python train.py --num_key_value_heads=2 --intermediate_size=768 --vocab_size=1820 --norm_eps=1e-06 --init="normal" --init_std_up=0.0176 --lr_head=0.00692 --warmup_steps=200 --max_seq_len=384 --max_steps=4113
Each number is 500 + 25 x the weight over the matrix's rms, rounded and kept within 0 to 999. Layers, rows and columns count from 0. Numbers have three digits each.

# layer 4 attention key, 256x256, rms 0.057, rows 62-170, columns 0-127
493545456482487489506461466538476469475445500449511506483516539500503516494507463455494490486517515492469502509510525503484495497498537541492485548539536506500492455543526490462505475533512499519518552495488498530482462479477502482549480455513480473516445512505541486504454498518471523543519516510497495501475505506479490520537516512469495520506519506499548530521467524471471478482469
478513519484463490473485468531507469543451497527479512481530512493474498504513500497500463491500541456528504475540502489505502481454469468499516492471457506503503485476491464447492479479530511476494532488531500491478511498505545519527544462494482521462495521470479548520496496534537505533520547488520503497494482554492482486523536474516501543492477539496530496530533517517536459454531
528459513520472516451541500503517512489524517498504502531520463488517502524509471481511479518497504481461480516488528523476504448507494484519559460468492521527481522503501441512532474484492490494496462527488472500510512490500461518496495509541489540486524488482532532518457481501533479517511529499523475474472493506502522521469445517507466490523523509522521558517527526455507480461494
480458550468522476514467479486495519521450501502495491475511496510483552535481514487504500463504502477515474536504474513504509495536487513460472504494519481523491492472529504469509524490525514525491506503498482546472472469490488488505467533513546552518470523438495512522535487487498457517519499497530490473485495509446479493530513531503497514506480466478497458490484506467503495524520
475526529498482456519461489516491476470473478485509487460508464463510535501495527486499546484505526470532502509460566484518461496505506516490493491510505500523552566503495466526495494491507529448484466480509537488486528472518500493504522541477522523541531506458544570499477539517504457471516495503485545500468502475491492477518474483517493503470505493520484537500546515456501502550520
498522479486503463500531516552555508476473456478498501492486480504433445534493578498471511495471507556474493497485533492484515480507508476466507489529500525491503497466511499521448476478488464496500515522478493497501478513481539538525533475525526493503497520510513518520537524505460455480508483446493486495519474513468555479491491524461511515461492482545496531532486520494510524499497
487541490531495498474495491512514493513473491516497509466490473578467495496493527521491502478502508487508546448498499470515470518520529511470510490486524550495523481472495492480459512515488480517474507497513514528495484511461546517523523490455472504512478554501507485500533542542521527464491508492486492427498520464491490542479493493476494545509467514495541486536507540513504528566499
438535502537518505505513482522535508502471500491522488502553505519521487505451516525524518513502494486481497486476475448491505485466507497494485499498431525492497468503515523527494482538463527486516543461477535520478496511468517468509488515512526468510542468487508492508516547476482495541505479463493492502488507517513487495506500495497540523475496520470487486474515539506511511496481
511473528532495502508527531489500485513532499525524551456479490527516479519471526467485495485486507519456496539504509468491497499487494500510470507470536492463478452501485539492490473544480535499475444496477536477479509461460544496524498517499487505473533514508500513504486483498480455493509470495507497521532487507517500495495518525479491464513481497521475478491536524529490454523439
500471530506490477469460507483517476524468554513495480489530504469526497471528474513538468519496474527475487503530495525495480475490518479566504493497491474532468528465505456511525468527449479521480493547492470504471521469461521510488506516465490475480488499453531479489476528493524499495500494527513539497513478517557538519487453535503459528481455511526533429481492521496483496501463
504553525528489501477483518507521470472503522497508483508429519507485511501516495503513478492492476521493520512489461490474487462522511499491501493503501523545505517511505480487520526507464513478518545463434512481498510502523504479515532490474483482540477485535521502500512511456518517503495478525451466504508515459462508480478531504473485537518466498478505496517497469508521469486467
512500454522546555489514515538499503529510489511500484449520496484425534524498534493522540468515485493486522471505489535489537447501478482488489486485560480493459489494482513481514477478500491477474522507507486450544512497549487494515485519522503476512453510481423506481533527509461467471511474492523509526525476533531475542516471518521546512462478521536480511483507498508523505479492
531502512502525523519479532479529459485529526500497517516530464497519509461466494539495506486499506469499483464482518485469503493454511498477489480489488545480495500478489515479469509486500488515558485509517480473487486505465454466568473482504477479468505517508511519474532499508505518493472474469548546505531484478491489525547491540471488475502502533505487477527486523518483543560526
501547499553503534498506518516513446522502502519497479491516526463492441499498495457465505497503488451520500479506489528492476471533474510510458547512510525479495471536482508475475504488521504558537467518461504564492464483495538428487512509503501518499509499476539529513502509501571519484523470491486519501521489542516513490512500489475500484478514499552495489511514518477445479529482
527504462463502531506487528486466478493506483504515504486486515478531477533522485486480481527546489539508511503503532513468521520507500556486453496545489496501464456538518529521509506508469478547527493494505534493467482535518508522487493496501452513460501502474482491479472499489447478483474517544515541521507473490486488491519503524501522491522493490508496510524471564483529497467471
483480505501494460505542512516518500483486472496529509503503500534462496468527493459486506489509486507535487469485505512520512526487516479512495519506496438487478528500475525513494487474474461526504517486515472489477528508501504430498478518492551504518512557490527499472488470539523481503463503523475480546533480520503446442470470516499506488473486471475518474510482512512513488481489
515537457484492487529539455483522521500493478530521475500522517513493478490522490512503486503474536505516514513521558533493499482505513495500479498503510485487519488542499487443492542484521518486488475504554510527521488497544524515534499461528478522482520505474491511507475495557477526483536499481453462511482481547520466466476504509471515523462506491488495499502509481505472446484483
484481518502525519473531515454517477463496516529513517514484497521554492484517516479494490517535526497517501471499486512510460532496494487521506454485489531504474501537493518486497482500489521514486519483492465456471450486454511477516475496512525549478525492501464522475490497452535493475493516523500472477532486548541485512541460553516498504493498531495529472507494508519509487514491
487514532505554513520500467490529505554506512484523501487508493512461489516485540475468502543439459509507527507509487500479489505509491505509518524475483458543518497539470525509494506534535552501520541512499484475490472494485497444531518498515497490469489529467517500483533511485472466503452445511487504483496537487467480520549474534528526496442463519478526514497493542516482507505538
475518517453527545482491489520482544475470479494529492467499511513455499489532524498494519483550525501501518513474527495509517514468509519521546453512493500476526523506495468548493481482494476524532483516513475521532526507513482507493515523531525544491506511483477546492497500478461525534495492458494496475497509549544499508442455445507532460501497540526547513504481512482453516521525
567542536500460486495461509547495512493555506495497493520466511476535475523503486486545489481494463501476485506517487491535527465504524515521486481561504554468500521510455487488513519474520466512489513454482532492509513481510480475443493528479493490516462444573527503503510513501524511516549509503503513461483496482450516487495516526502461474528484445507496473487544481494462435561498
508550504507506504509522485487540463484515524471494491505515484522538522523524479495480447528528529508485463507470494504471531519487503477492474509484488518492488481501502479492473513509481485523458497478502492481517538508506500469516490495510472572501492514515511499493499508505490511495558454469512483511496504541538484508524530465500572503524481494534546496484480535501536488483471
502484457499503499481514479471485542481517470499519480517490480496499513518470492494480519456482536480501493493515472516530503492492552503510484519523512511510474529541524513495483503501505518465511502474511519478508511540485512491437503499517499481567468481508486523511519491556499482504482538520493490511520515489541519490508480471478506529506463513510501551507516500536482509461471
541487543505513481498502523535495447473565452474486486479531486498520524462499528479500516541465489496502522495507512466469479485517524504502515455457490500520495481485517499488454493531474467478476497468501478545481496553476507516579506538520510476475486502494539536522473476475497526480481541535476479506560536525499557489470486495465501546504472541456465484512485479491524532487491
480453518492560502473526492500485505491459494517492463479524467489494486477471489493526529508465448505484483460506476549484519477516508523522470542520541516500488517495508515517542502490507502493497496533491492490469483516489464468511461477474499518481515501484463543505488451491476514482505525490519558505481487492503483460483496488491490547480511516512511496510550495522545495491514
521504473512512476507455469533482495517465431551495488553497473545491516514509543522472527467519466480501491521511512542532503478487453491492484486493519442512545541506547510525504500485525503468544480526493516497506544507512501483519517515504484536467529470489518509504510456552507471532458514513475476505481467539524500437491497511512446564483479502475506466485477506466502476504509
465470482533515475481528533505473530519476468493496510514523472482518484482525505500521537526474578513514485531464493502490471507496544512476501541483529455491501471503474463540486501510466517543516513556495486486524498493512492506495516496484504504514542457482498507477490536480543458494522539529471533468501487490494520503528521470460489501509504465481491491478460539494472493513532
479496506478501499530503503482481525515472488511489472509536481482490521478495499542508510483508534514477465508474520461499547503489506509531495496504504528472474519485537488505490483501479537483472485508460500490539497490480487480466508486545517492509497561498505496524513487473454476502500484474506525486500487519539548512521515548533552497491488452523527467501498525513496495521482
490521500458513499479487490472483512479516514549531504493517527520472496523483496478474493446501453531468457513480500486505533523509493521505516518502503493466484520491510490515516519510480504499488530470463495479478498499542506489472445518523513482516546497524518471515524477497537509492514474475497500492500499503530492506504555500520488463504486480481524476488504423520541470513502
510496492506521538508488503507522517508498515497509483498490505498482475506484480499506508470497532496506530482518491458554538512519512480509497533494524521545483482477509474497493485480531517500516512509500495514474474435521527447557519484526493478495468494550518509496515473467535507518505504490488458494519502495498535542500508476467479481470498488491567544498500517499467467533470
560549516519499487540482492485505519515477472502514460520521484513512464480482514550544504447507513486536466502536483471511537459511481530470516481556487527510485548540505480548502467497504492454449531514485471534512469503516525501486455495499492516552504482487471445479529496528497469524428511488492514527500495450474533543485506492509494556516519512484528476500501521470457466516488
512503513483533535531501518515482511496462479513496525504465508439482509485468486485488470485538455492493493495509478488497500522503498511479517533530500537516511494492494498548494553492496527520453537490505513523477526470497489517504468502479502545494465531499506443468501479486507534480470511474509501512524482474505517545512496507515498448539488520462477518458453523472516539536576
491546493500455477491507527510451465507438472530518481504520510515554554456504495524531477475514509471525514489498493487528498528518491501513476492467501513504508494460519528491529479498533487490514516503515430508541496523480503523487491459498492517512502563489535453520531545510460497536484486529515524490475551495496509511495501509533530496459504470498443491503492506507495518486489
477489519510513492484526450490527503498486548526471495486526505518482509523503482540503518503461510541511502505503530493505468449479501481495486472425500452511515488527478505483509504482519510464512492499487525518512492462501525452537501505499534520471528516485488529485537526556488480482505497476501504480439505487493514505519498512530548464480520481535511489511525504453487513452517
514474542492514527494480490543513507486497528502486495467491465493487489514495505496503493530496479478493487484465478532459503487496480506465473486484528565494490520504533493530533479517490496494487488509524517470494489500452489500480509555489534504521507499502540478498519496498494494514515492493495510520494469505482452489537472474543519503536520496500507517521490516500492481532473
510539522462520519542498519526467496494562514476472509496505541477520493505536482508491477476503492491479464549491510477509542519505496481552499540440463440527514498486473539448513494491514541479532493500484508468513501568473478449519525497465487501516510501510464507517526494489463470526499500540483474459531511526493516468502496483483521474517513502505539513497539524477514530484480
500513521515490519441487492502532449496517446509536531533518477512470487505468520497499515525513496483507466507482503484515462535533525512458481468501464515483493513489511486480530541492508503543539504517495498485510511506479480450442517488490529508459475515517530515538511492524532493487500535482462506512473509488485483484507489504491524504540433502523520510501481501493496472518495
517473472502516483536494480513488518504508530560492442494466535489519497501504518490499532512485495460573540460507479501505464485487503492490523558505452474522516533497535520472460503533474494502517450480468501559490467483486510500502555489503534507526509520498431524518510500518505494475534512499454481544500497487503473473511483529474533505510550483501517496488497512492492484502500
472512483545495562522528477498533496466502533550536492497465447505506508510502501492476515555485478515519503505503494498497533498495533508508489515532504476523471552490497510534503495514476444480482509540547535502449523482519469514520506472506524508511481496517482493531473498485500520478498504508512489510440511517489492530501491516450537504486520478479442495491494500500512509497521
519489484514501496523479509531522471543542466489522497497487488567563507497529502505504522504510439488463480518510498522491471534516464514519496494513545489518470502475505467503510522482507511502548493502519488495504519501520524518476479533529498436508469490499501512499507504502523489475487532523523538443488538478428491509504514462477511525506486477498535486500475477511492467529485
500516470510481519513527523462478525506474523503517490486529504525494562499490487449498538486496474497505525468480511533527478540456481526458531558490471453496546510502502496536469475489515486548533528528452499525515491515480468515529528483499469537484514521453490514515499537503500450482458494497544552546505483491473446558482492525522475478528434483526472526457516479492490517471545
470523466502509508496509497545512513485492512524545451487523529515526510508509528519484499476506488473546505507522462483523515495494519509467483511522509512521539495485541483473485480510520505507510524528499521490470524490503516475489475514525484505559442512483508518488473491486460465469475501476507501505510501509516476477502492543506489534478514509476559480495484521505521482518514
493477501467458510485522476482436544534481490495478529502451496500523500491485526533491496480499470480518500501524522494488510506497517489537526445492504513533469495491535534504518512455500511488464498474485491552516459480467518517533534535456494508467513523508498495509528483513494503460479500435498496474509509491565519575511487486529478473476476514476472482475536487497480539502494
480531469507477489549487515486485485507492495489485527525473502499492513508463486506472496485542528496519513519526504470521487426505505498444467504525543503520523473461493516472514492483505509544483506502521541500507477465494502442491527507474479505484494520470529511523520515553474484513461473492507490514480502507496494503503507479520478551485510498539510482519509536482466498494519
489477520515490468492506527507541540509478486509527488511531508504477483526472500500487476552508495488488495453497485513494539510523507504526507532491526496477542522447528533498532484486511512525517475487456482522543509502461531512488487485437494491500468500509505458522491487526482500525460496504494465489509501496514440488444519522535531487474495478486504498483519475490491526491520
504493463532527461493494493525470495490490512513494503550471515540444511487505509481467497513492487475514508501436548519500507478503453493492452512482505527494531494502531522442475517525515551448505478506458518500471509497495526504479487499474529534460518456550477478520495502534483522565503469489459481542524521528514520472515503505499500546526531488509486512486542533488491489487515
494508486501496515532489433486544448481495503503485491477519472491505520575491472461481462512491513534512503471507513510555520493479466476527507496499511500482504506474483528494548494505526505507495514462492520497484511512470485524526535505511506488486482543487486473518479531503516479459519555503504496519524482496494518517481500490529513572535493499483506519528509491507509525459495
493528473503494483503511517518512482490442490493509462520517466500484486494489478519520475466482509469536492480468455491483486513522483509508492493464482479499452486542558542499507494536534512556541500425486547517481495496488513495479493497541493500493515488509508523475513507502508483512492498543484484505529489476527553476442492521464477506526495487462522497547427499486498535485515
497468519489489508498453456527478530507528490457556506512511494498480492540487486470509514509541568497492535460499533463519508491479493493518492466492504517519496525486499482494513507520557466512544508499564490558500477490499535524493517475481513491484506501520504526538522504490447509506497489494503527513477502487488513461495480501486487516516514491481525480498487496481565540497467
521518549490531521501520474544533509481498483540542486485484552507504521495439493521473488522504478522487506530490496532511506490489518486492470474503541505473511510482528500456493542489503517484543496476526471539499473503526484497521492496498494507473525497541494520462505506418490489480474528511532458489518490492500483486534522466511479492506472480516498519470509500462512458529489
486550497522445529538520509473501499518505475481482521498516464504517491491536544495484484495489538517469498523513505496500488473476486504483508470472498509505505515497509525510483480524480498477511499507526548496502524462480486512534521484529536465520461494496516484504530478472481522506459504490460474510468461474516487557496511512493507524476461524512494503515517506498502478475501
489495526499488493506495466503510529514512442492516469477493493551558521524486481531464512497496505511534529508508454499488504520506506510508555511507482489479544518563498456506504513481498492520492475498481504510495476515510484454521498492497475523531496464482523521463493486534524495481514472461494465493469518506542477529482521505490501477496474516527487514506469485474502526483500
510495480509495510526514524493504535479479509480537476530504514521477502491546441521472522508527501497529510533480501493467472471521497487551502483473514522526463532494510497516520522488502532514494512515520515492503480501487503543499522483472513484511471459463485502506524531523528469495470522496538437482514548466551503509503495460493509514465506462518495502495502516512524482505550
491503475505506504524504510541511504543546498484518454510526532553504511487453487519523491471494530579537471499482520537493465473492556509463526504484500465485485475511496460530470512509523479464491494560492500510493555517521547544535499472516481442534532504502454463478532475547519494470475506521532481530497475477520505485504510479527493527520534477460482481473440480481478560493527
484464497504518518536490527519478509498506472498463477505458511491536560500498510499519479518510522519519452455530491467533499518460510522505534499484521494534514527464471520531487473490485518501478460462453506490526488492512517512498478542495504537480536502511496515500504524502439477476481509482542493538512495471506542471517532501520490476488493519533499527511475528519497480498502
546481469447510505492468477510511496482528486455480466516468527481526495497494457481477487489478515496456544493499471511486495483492492506473485491484525490469501466469505486531513501547517533512526534533494541512511497525505450551505518485513514528534457498491500533535518496503500502506512520483512505486501508487502478498528500474475446555456507492504470488528468486504533535520479
493475522453469501508473466521524485513513497448510476523520460537478490524533499487485513523491474482507505496498502503477561498522484486523506497483469478516479479483505526488455507476486493521458482466490478552498488484490509522513477534495548505512496495462517499471502504488551513478453505501544482511513499483511454495487555493491497516500496473510484536533496447481491462497490
481475507511471501497502507478446510497481485491509476497493492460479499490495493487503492525488469455486525500505525520484521452470514509519516505520484502464533561496534484458509503525512474521490513496463517542523486491462493496525520477490478523522469520461475506497459474448516501551502504477517514505502472537487500518500508525502518510452515498497555480488539494522488509521543
532475521509489518526474519502495552508489484449473533531522485503474529521492477511528509502520472496431493460505551497526478493510528518544492470514494451491491517568509500522500482476519508467499529467514504506545526486518516434509506500520469465466500492500506523502525503497524492535460491502490485518520445497523499458499532496491495543485463550517515449482531504466465504491553
516480509497543546511534494490432497556525495549503498499461448508473490454478480515503499481491503503516470509497524483464535456488508499499513510501513498489478507486499462535524494493497500473468503497506492518468484526529513502490494507458457492515497485478520470507489493493518527488504508508511533529492462474521472501483522514563530469504490489513509503523498495546509496496468
508488491543471549511482539513508489505478496476518461515471549488489498487530483487525492483499538512472513504476523478512545506476490498486551516530501493491541526550524506525537519516499492506475528506499494493497492507476469514514531534517513548514503506486517528472543469461459405520491489520525499458456509462508489510496471463494491469486530468483469498518503546580521472512515
470504483531469502514500511485484497472521510553496499492503494474489494452495516510499482493513469485487519476493505521517531499526509484500469529492501469507508534531522518489494496502497500487501528501485479475533498469501489573514503456483503453505513505557494517456510516485463491527500540534502531513459545462478508461498498478511496473488496507536458497510510492490538527489499
497558572478496468461514479549554457484514498463541503474458472488552477512487503511518493513482533489491524515479467475509502473506493478517494444532510491514497541480518548509483500541549495529483507489518479529480472534524519546497511480459495509510440488521445476520509512447473510490505474501492479507506463485456483499527501486463522497511555519505489496479525508514519530520457
488516455520468499509493532535489506501511488518484470491517527508499526513484482512537514484485479499535518489507481526531483440508485459495502525495499486499472523459488478549516525440524476510502502463479529495560496565498540488478525474490497518554495459480518496506475516492513521490488506510517541504458471537475510511504504486482461492529476470517520491491512555569536500522538
501473506486496533531481508454469507503503498489533539507456468469504464528511520505464475493458526513484528505493500528487519536531520495521525509512509480511469535457515497521471540461521504510481472495487486519524554485510475471502476508483523483521458512497519496490510483530501494473506487516518496482532482463515497503492481532533473522498530462443488472504523504490475534473517
481494509522563528499475522536476477470510517559505492519479480486499448533482491488524455551520500497463498506528459452475489486469517481494481498479470509455531526481522516505469544490517487528498518511519490497559487535500501513540501500443482473483514487485470523487513500519515490503504524490503487570552480550541488441520491446498520493517531473528496493503520471459498532498506
500516513485494497501510454544504491523515455510526510522565534482492494489500490504498466497542501468521492483492495511505494516495478532483467468453509516472482477518536483513484539503477468465501445475516525514482536473522463538504547510460467474506508536516464494473499509504460512529535495458453506481499519538488492529554490530464479480483502530538550435496488514511548512537526
491525506504477510477486464523495514508472486498491469512504508498516500518464447549478535528541517524483506514477511541525508502495507522511467504496449476525463573462556508528550565544478474569492491508527512482499504520526468523462486550503503503569505506486540498484492489472475492543504501494494457521493549461506539479516517452497486483505477493490503508464497466517494544504515
514486489490547520507521538540536454467506498522536455493498478497494468527484484540557517492480533490481501489519476463503511498439490517526503508481514521476496534449494507526517485529498516482513462526492534475497512485495477517473460503478467545454504518451519489529552504500428550528501476470477508519556496484472511492508500482462530532489520536508518490494490482502525527542464
522491532503499525536529506479487504525510471519525496479464475476468492518571508484489508463504544484518484557511479486485467514516505499514511510523509530520529549478469513481518503482468470516518513508466493483547528468503480483467523489489521516526557492521496460530500474519465524485540512476529540472555458545495485535538516461489494442501529487462491511501483540497500478469526
509511469490502470499500492512574499496486499449535491475501480493494519514471555507489479483487521494535502490437471530528474543466469522471473492522532520491497488507524464483452481491495512501546462508494553475464492535512502498485514518509484485536494483482543515454512485572498495510534516488494510476484493464481474522534473480487485477492544465516512566521551512507567493510482
483460489524519508480458521488471513509543451534522459531472510512485514511523515498525519525509507475495560453544509482505532489490463530497493510501506470529519469475512527515536417496493522491463483503471514492501518492476495503479477492508519494532475511505518513532498521493457504511506484483527528515532491503451515497486488535523474464523514481515507479447544525481530522478531
466468473478520513444505543489480504506522527477484515492529525494501482521482529542522486516471484519506500494492495490501473478497516509507486529489479497467500479478451565542476526481497481560511575518500505543528490507458447518550524462490497445524499521515528495484489483494534495525521469449480534518510461522498514496484522554524543516473482519500510486512484472487510530520464
503511507499496538477470463514481508483538582513505475537515497464519504475500521470462522506510487517517548477468538495484527483499475471491561560535515495512492479509493522515451541484460489536504539476509506505511486495497485512495500525470486496498520566500469443503545527497471505479479508473491508494505527435538522533489489464505467507523441445495479488519478495469487524509471
527472515472502499516496491475457478481500531511469499535487542479459495506481511492479498501484521455525479490480509507515520522482521497471495466512516484486508523471486510516473468482502529412539500516496500520552515489492497479516499495492552491508547482522518498511553539508446462500504475508539502493521553529508535490468480520471510503486501528492496488538506500529486475493484
487495497529507512473477506513483460460469454488517480472530525536460503508499530538459527509508491539521469500508494486534514489530465474485510507509545525536548486516504550520493490524479532496495458539531490489517503517482491492535489518513498516499460434527493525523494474547501459529498503500489485482477518482498515499527482497475509474497505518480470518503491516450485495510563
489495519441519476489472478517521510494515524511481517475502464516531473474496549519456481521507487522488510501491474548481512443491484455510522494478494534529487504510475502499490508507546450461544500488522495516519488521473539538546522489499495519519512457484517487524479524480565474506555472500455502559536455498490519537476469482510472495471471489491517469461523531543542528493528
532490538526492508465507477471537461496517493467524518482527517545494477493504548471518495493497458496541509492463476539453510483484529505483488490522531483516456527495471488474479523513518533466481465502501526527493516462520501506489512522493475495503507513509489530507542508488467516493524478498485474457480494447509447551503444530486496492538509468442534486528504489453536531465491
475490479511494454515490494511449513499546514487533503469506530477498499492464511520489454514491501499508531528503492486433524518507479467498522460479503517530456483451527511476534500516512559484540527535523494447501465498517527513466506514524519536508469520485489498555488508531549509517456483497503535474507482526518467505507508541536504498478541522497465489480473524479468524528490
515494481492502439486488503528490478488490468543496513463565540508509508520538504493478498499465522504485451492490466560452524516597499533446525471507486475518515474478510487537478480455529480504508524483500492491475514489444481515499489500514524430470439512529550529535495491443538525536538527494541505519483488495517463477458486484475472524512500470509536492509488502478478538490532
503516512484527487531492503539480478516448530493457501536501480484465569511498524496541480501511498521519500481515529500501494513525491508528482466446526527500501436529515541522494451466507504495485548494477488491498493517506454474531485490499544514506471481486497541507483475503509456508534486500474475473503501447505473481512482431512464510458500490488478472517514472513537508490484
464532444487482501528499473481490540517458520491522466517502482459496531483509482485532480562485508546506565457498499496525444495496494522475520489507524479516520507528540455485529550469483474550495461508514490475496498524519522503464484530532504524565508514503490522497509485514452478499454471505523438503501514493522502489531481497503482527502505488540548504481518502459499490507538
466498511513518531512519500484508511529485527478458471534491514488449521531515475499506506495490465484533530465492485511509529487534446504534496513571483519554510441485558532532501526542513505482476501517509494475476475544500510466489482534521505471502487484477512494488538466538443505512442515521437486465561503515476502511472514486512509516496539506491494462471470519471498500544519
516526475460525522545494475460535508470494535456541455492493483485521482489486478506471499504487485502527506507528456494542527437514503504526497509510515538544513499486555487505460496504441510491498539499484492503442499455522494544529517481511476532462470472479482477521492531464479500503513463499518535485544474453506478508546482518503492434513516478492526458553478481478454495524494
527537482520514480463487516495502510480497498506499486464524459553478503507514518513490534496485519499485529458518469529519476511472470489501518530442514458501431512475497515463482523508529494468531509520481506519544507531499487531507510526485510533466524500499458493507535425543477574530456505488459444530532487496469476517529475499476496451542520484530475456452539514486536509440497
496497517540501478485502489483472481468473534540507542447495468555545503454497492484492474493522450494506512515497462475467512525504514500475481507565429496500463525525482480475462530465493493477489470459483505528515511577473505513489549511475482504524479525527506473545528495505457491490424501486488534499527551489505530495446435532477519483546458569528493472519522518503541551517467
505501491483510498511491495512504513526471483510483514520515508548520489516504514465478490461505471513513476501473534493475515450521508524521512475488523465547486503540521493481529511565509502484481496549478508503445513498469541504495494501485458520525506503451483516504487446503512498512539503490493518488512489529527509500520518473501546485548508490520512511494514518507528486476533
501517499538509537480473488487517495499531510531479474540477492529531462522461519466526502514527489494494508513468527499505484479515512536467476468492482462493509502476532533531513530477522452542529467411509504481443536493521514515486507458493535484486492488510497500553537460446563465477478487508500501457477437542496492500485517482485508511457509474471492509501455488472479489501501
485545537497535500510513468547488491535463514509481460546487489532486492471468481532483485541472482507523477453493498559504509482500499489457511530526504510494518524525499520532508507496485497539517470511549473553541500516506486472493434479535541515433467510494471501476503480513514500479496532499500497507482485498505444563505495506451502451497520490520525494502501476500451512499513
482500457513473532488484453491462512448467524501534481528508503483498499520506484457522483530526524443477490464518473492513483500449503533467478526480483491470518507490539525480490482509526477487521508520513495483481508468497515462492482478500509474525511513478516466510503448493522518528502466507512499492569444498505521461518488451520509514516456495520508516548513508483541478522523
504487539510480499516505495503496539461503517505501474465518510508474469528547534485520484493523520513482488487517502485474521484538540506531502482526511444531536508517467515522491532496456523504485439539543538535476529507509509519516483487507488486508482560523491514516460511483574513487493533559542495518500475519541498493498477476481526482488459459484506508514503487496507495504513
498485503444497500519495494485496507511504511473469486479512482519562502475511489455438514536459480526508516544426497501510528495517520494491478510504517476515537520508479448553494507512520540535503470489499524497492499509508475486572543495493446529520467484475485514489490484490468507501490492484521516457503509542511474503533507511477516528522462529500513515510486483435512484546503
530473482530474513520504513511558458553504482515492456530434509505511474487504480488540492501501484450525462502483552507530523491533514502482496452533512504467469483460524461473529473529525496456467476508503521483525448457516513509473513493508500489517482513524534508518493489491509504454549476510492502530509491486474493530442526496481502487463516486490494481532484489500486472554517
477517513554483519536468492507488493450456493525509505484481463501471445521498491552455491482471510483498516417504562560502508525493504498470482515468472487500490459489517484463527520493491481496467493506501450510505488511524514486515462463492498524470597476515474513485526502562504513501497488507527539499498493544534517476529501535515485516551478462504519501519506519555530463485493
507536485514481449466467517574511516456494492495503481509493499540461473477477492464542504509550495486509477492473501490471494521476461523493514467482518525448524492535476498469473529480498543529512516463461515525542469477525474473480523493492498521531559478519518498488495497543518508509512502439496504491510524502489567517511487496484514537470451509525536502515531521491458481510472
507535496491487516527526490486530519473484487612550506506455484477508486528528476537490504493526484479484488531521530515520541473541519460518533526556480501548489485525474500469515492504507467548517541493512485549527518501529536438477516484487474493506522501505530538488484495456508511479526466462497493510502484553482501485504484549456535485513533512505548473500491527404494498520547
507455522479465477502471434477492571430463530507467490503514510497483547503522465530477538462546534505511518500498513477529528471472510451484497470490483475504532485479481462458464502475494475516523453500515535546501507499418530498495504467488523494476493560470495522553509518448531528509517523499504507470489504539462505510490497537510504478499466475486546488495500483513495515505502
488503526476486476577497437497567530455473450468468479511515506547523481525504549452485481482490509518500521530510517478455457523523488502462526519505472533522519514533463473563489528516549486486468476506484496451527465473481514472475464498486509479498483477465484529509537443491515510507484483504494469509523490436543456498494509507513528514514502520528503522496534516547470498535510
536541477512518502466503500410517544557541532477491475437500535513509517470540502514500509502504526467457499481507509486533485502482507507504498498527503508469455474451494466507500503482509492510477471485434535491534509519536471505478463527522533472516485493449510465540487459510529537523491513483514467525539519515602501548459528482485557476501556504506495512523510462525495499566474
480484516493469562535518535438494474559494495530514515557508475516504539513482507477488495528431488493522476463487489469497486489524467537510494484521494470457497473503519519493494522530517490513517509491480495491499501522521473499479514499482491464484457506471534512519526527526495514465488508455559511475439506556540487528497485502529472523504521472520533444523497551519486537472447
473529466548513547477508496500504496528458479509487499552486547507524467494499461498540502525493553503513505496496514478503528537494535512479469491548453460518519470511475457473453523460500530553531534538448469472475466474485533511500474511495551501506481474499544522493542506525497477500494492486518470442443469517485440526480504564500458520471505513515492475502501519504487473493496
499451526445498496505481466434470521476545537550485504509484471498483494465481523500483537455475480498524529467467509532491484470488467513486495473516513470509529558445514511485531484482511496486507527494539487480503527500532464496479515471451535522499503523471481471535492501475505506479554519508475499498508475489513486499475516472521501471466547483496506475487502531484502498494461
523565518507487506525548447508479499504498478510457491504486512501486449491500528536510495466508482467524513531494534521479573483476516507510546519534475489504534534511490502497468513478502463482475476496476500498463560477499483499551506534512464518480515490467527470489483497527460488487484521489497456476496517450489490439484486502464510511439494497480484519474535497544521543521494
501454480514525518492467458480517495500555501480473504491492492489444494475484535466454478516498551510474509490471521481506564502520495548490528569477493501476516535467465519498491480510468503511489432512488534485480490531526517488478458527511548531520471468508501535501508490514493466475532517468529508519493529498491493544531469468441517441482526486550491514491492487495496474459526
494475527511471476462497515469521486484504495511499527525549520500491529546495454490501502517501498497534483464489484493510526485504521475453511507491501515516547507517495484488538504484459492475472513500493511472522516500475519478476499520463454450502528477503501517522498527496541472480516469451466518527501532492479525503485516506493545538534499502527528513510539544497539466466453
467521476507485500459454544519491500527534496562497474519506493489496513459532522475470489507548496483497535532504519448501489486497495532422494469481510482493506483513488475480520539535513546437530452519519570506506482460504548493471488523516518506509506496537523491510472451501510524534477522505469433547550458452491494453508477492500511454515503443543545530516474510476512471503464
506470489502522491502567533461496499494507484455517516522501467501511483515525467478492531503508494533502538486450535505518505535510467531532516470460518443457487505523442549525494494483452552498567500519481474516522497523520492470543500495565466490515489498513478488460457465495492487488478496483545470549491492500476504549487462522504489452506463529462474524494503480529547545481508
446506519500537522484452474509513464547542512512450495483492507493533507496500504468467487455481488478511498491535530530516453478494533491468496499435503494515531559453466494541491527508505497462540526535516489494479523508492471521487504513477556516478493443524492478477509507499493515542523507511469493520489506436482468439515472477484493493523497492499493469494502519524507505493518
520484490509482538531457465525444517521539480513502455498496478460522511504436475501499493513517509477467526503521529504483506469486503451498490528507469516501566543553484504544515493510475502469424528483518544460520527487472513512446504501544484516498494468554493481454511524484486537531479561520493537511537522521491440495460501469501515516540489488491453521472497502499502507511508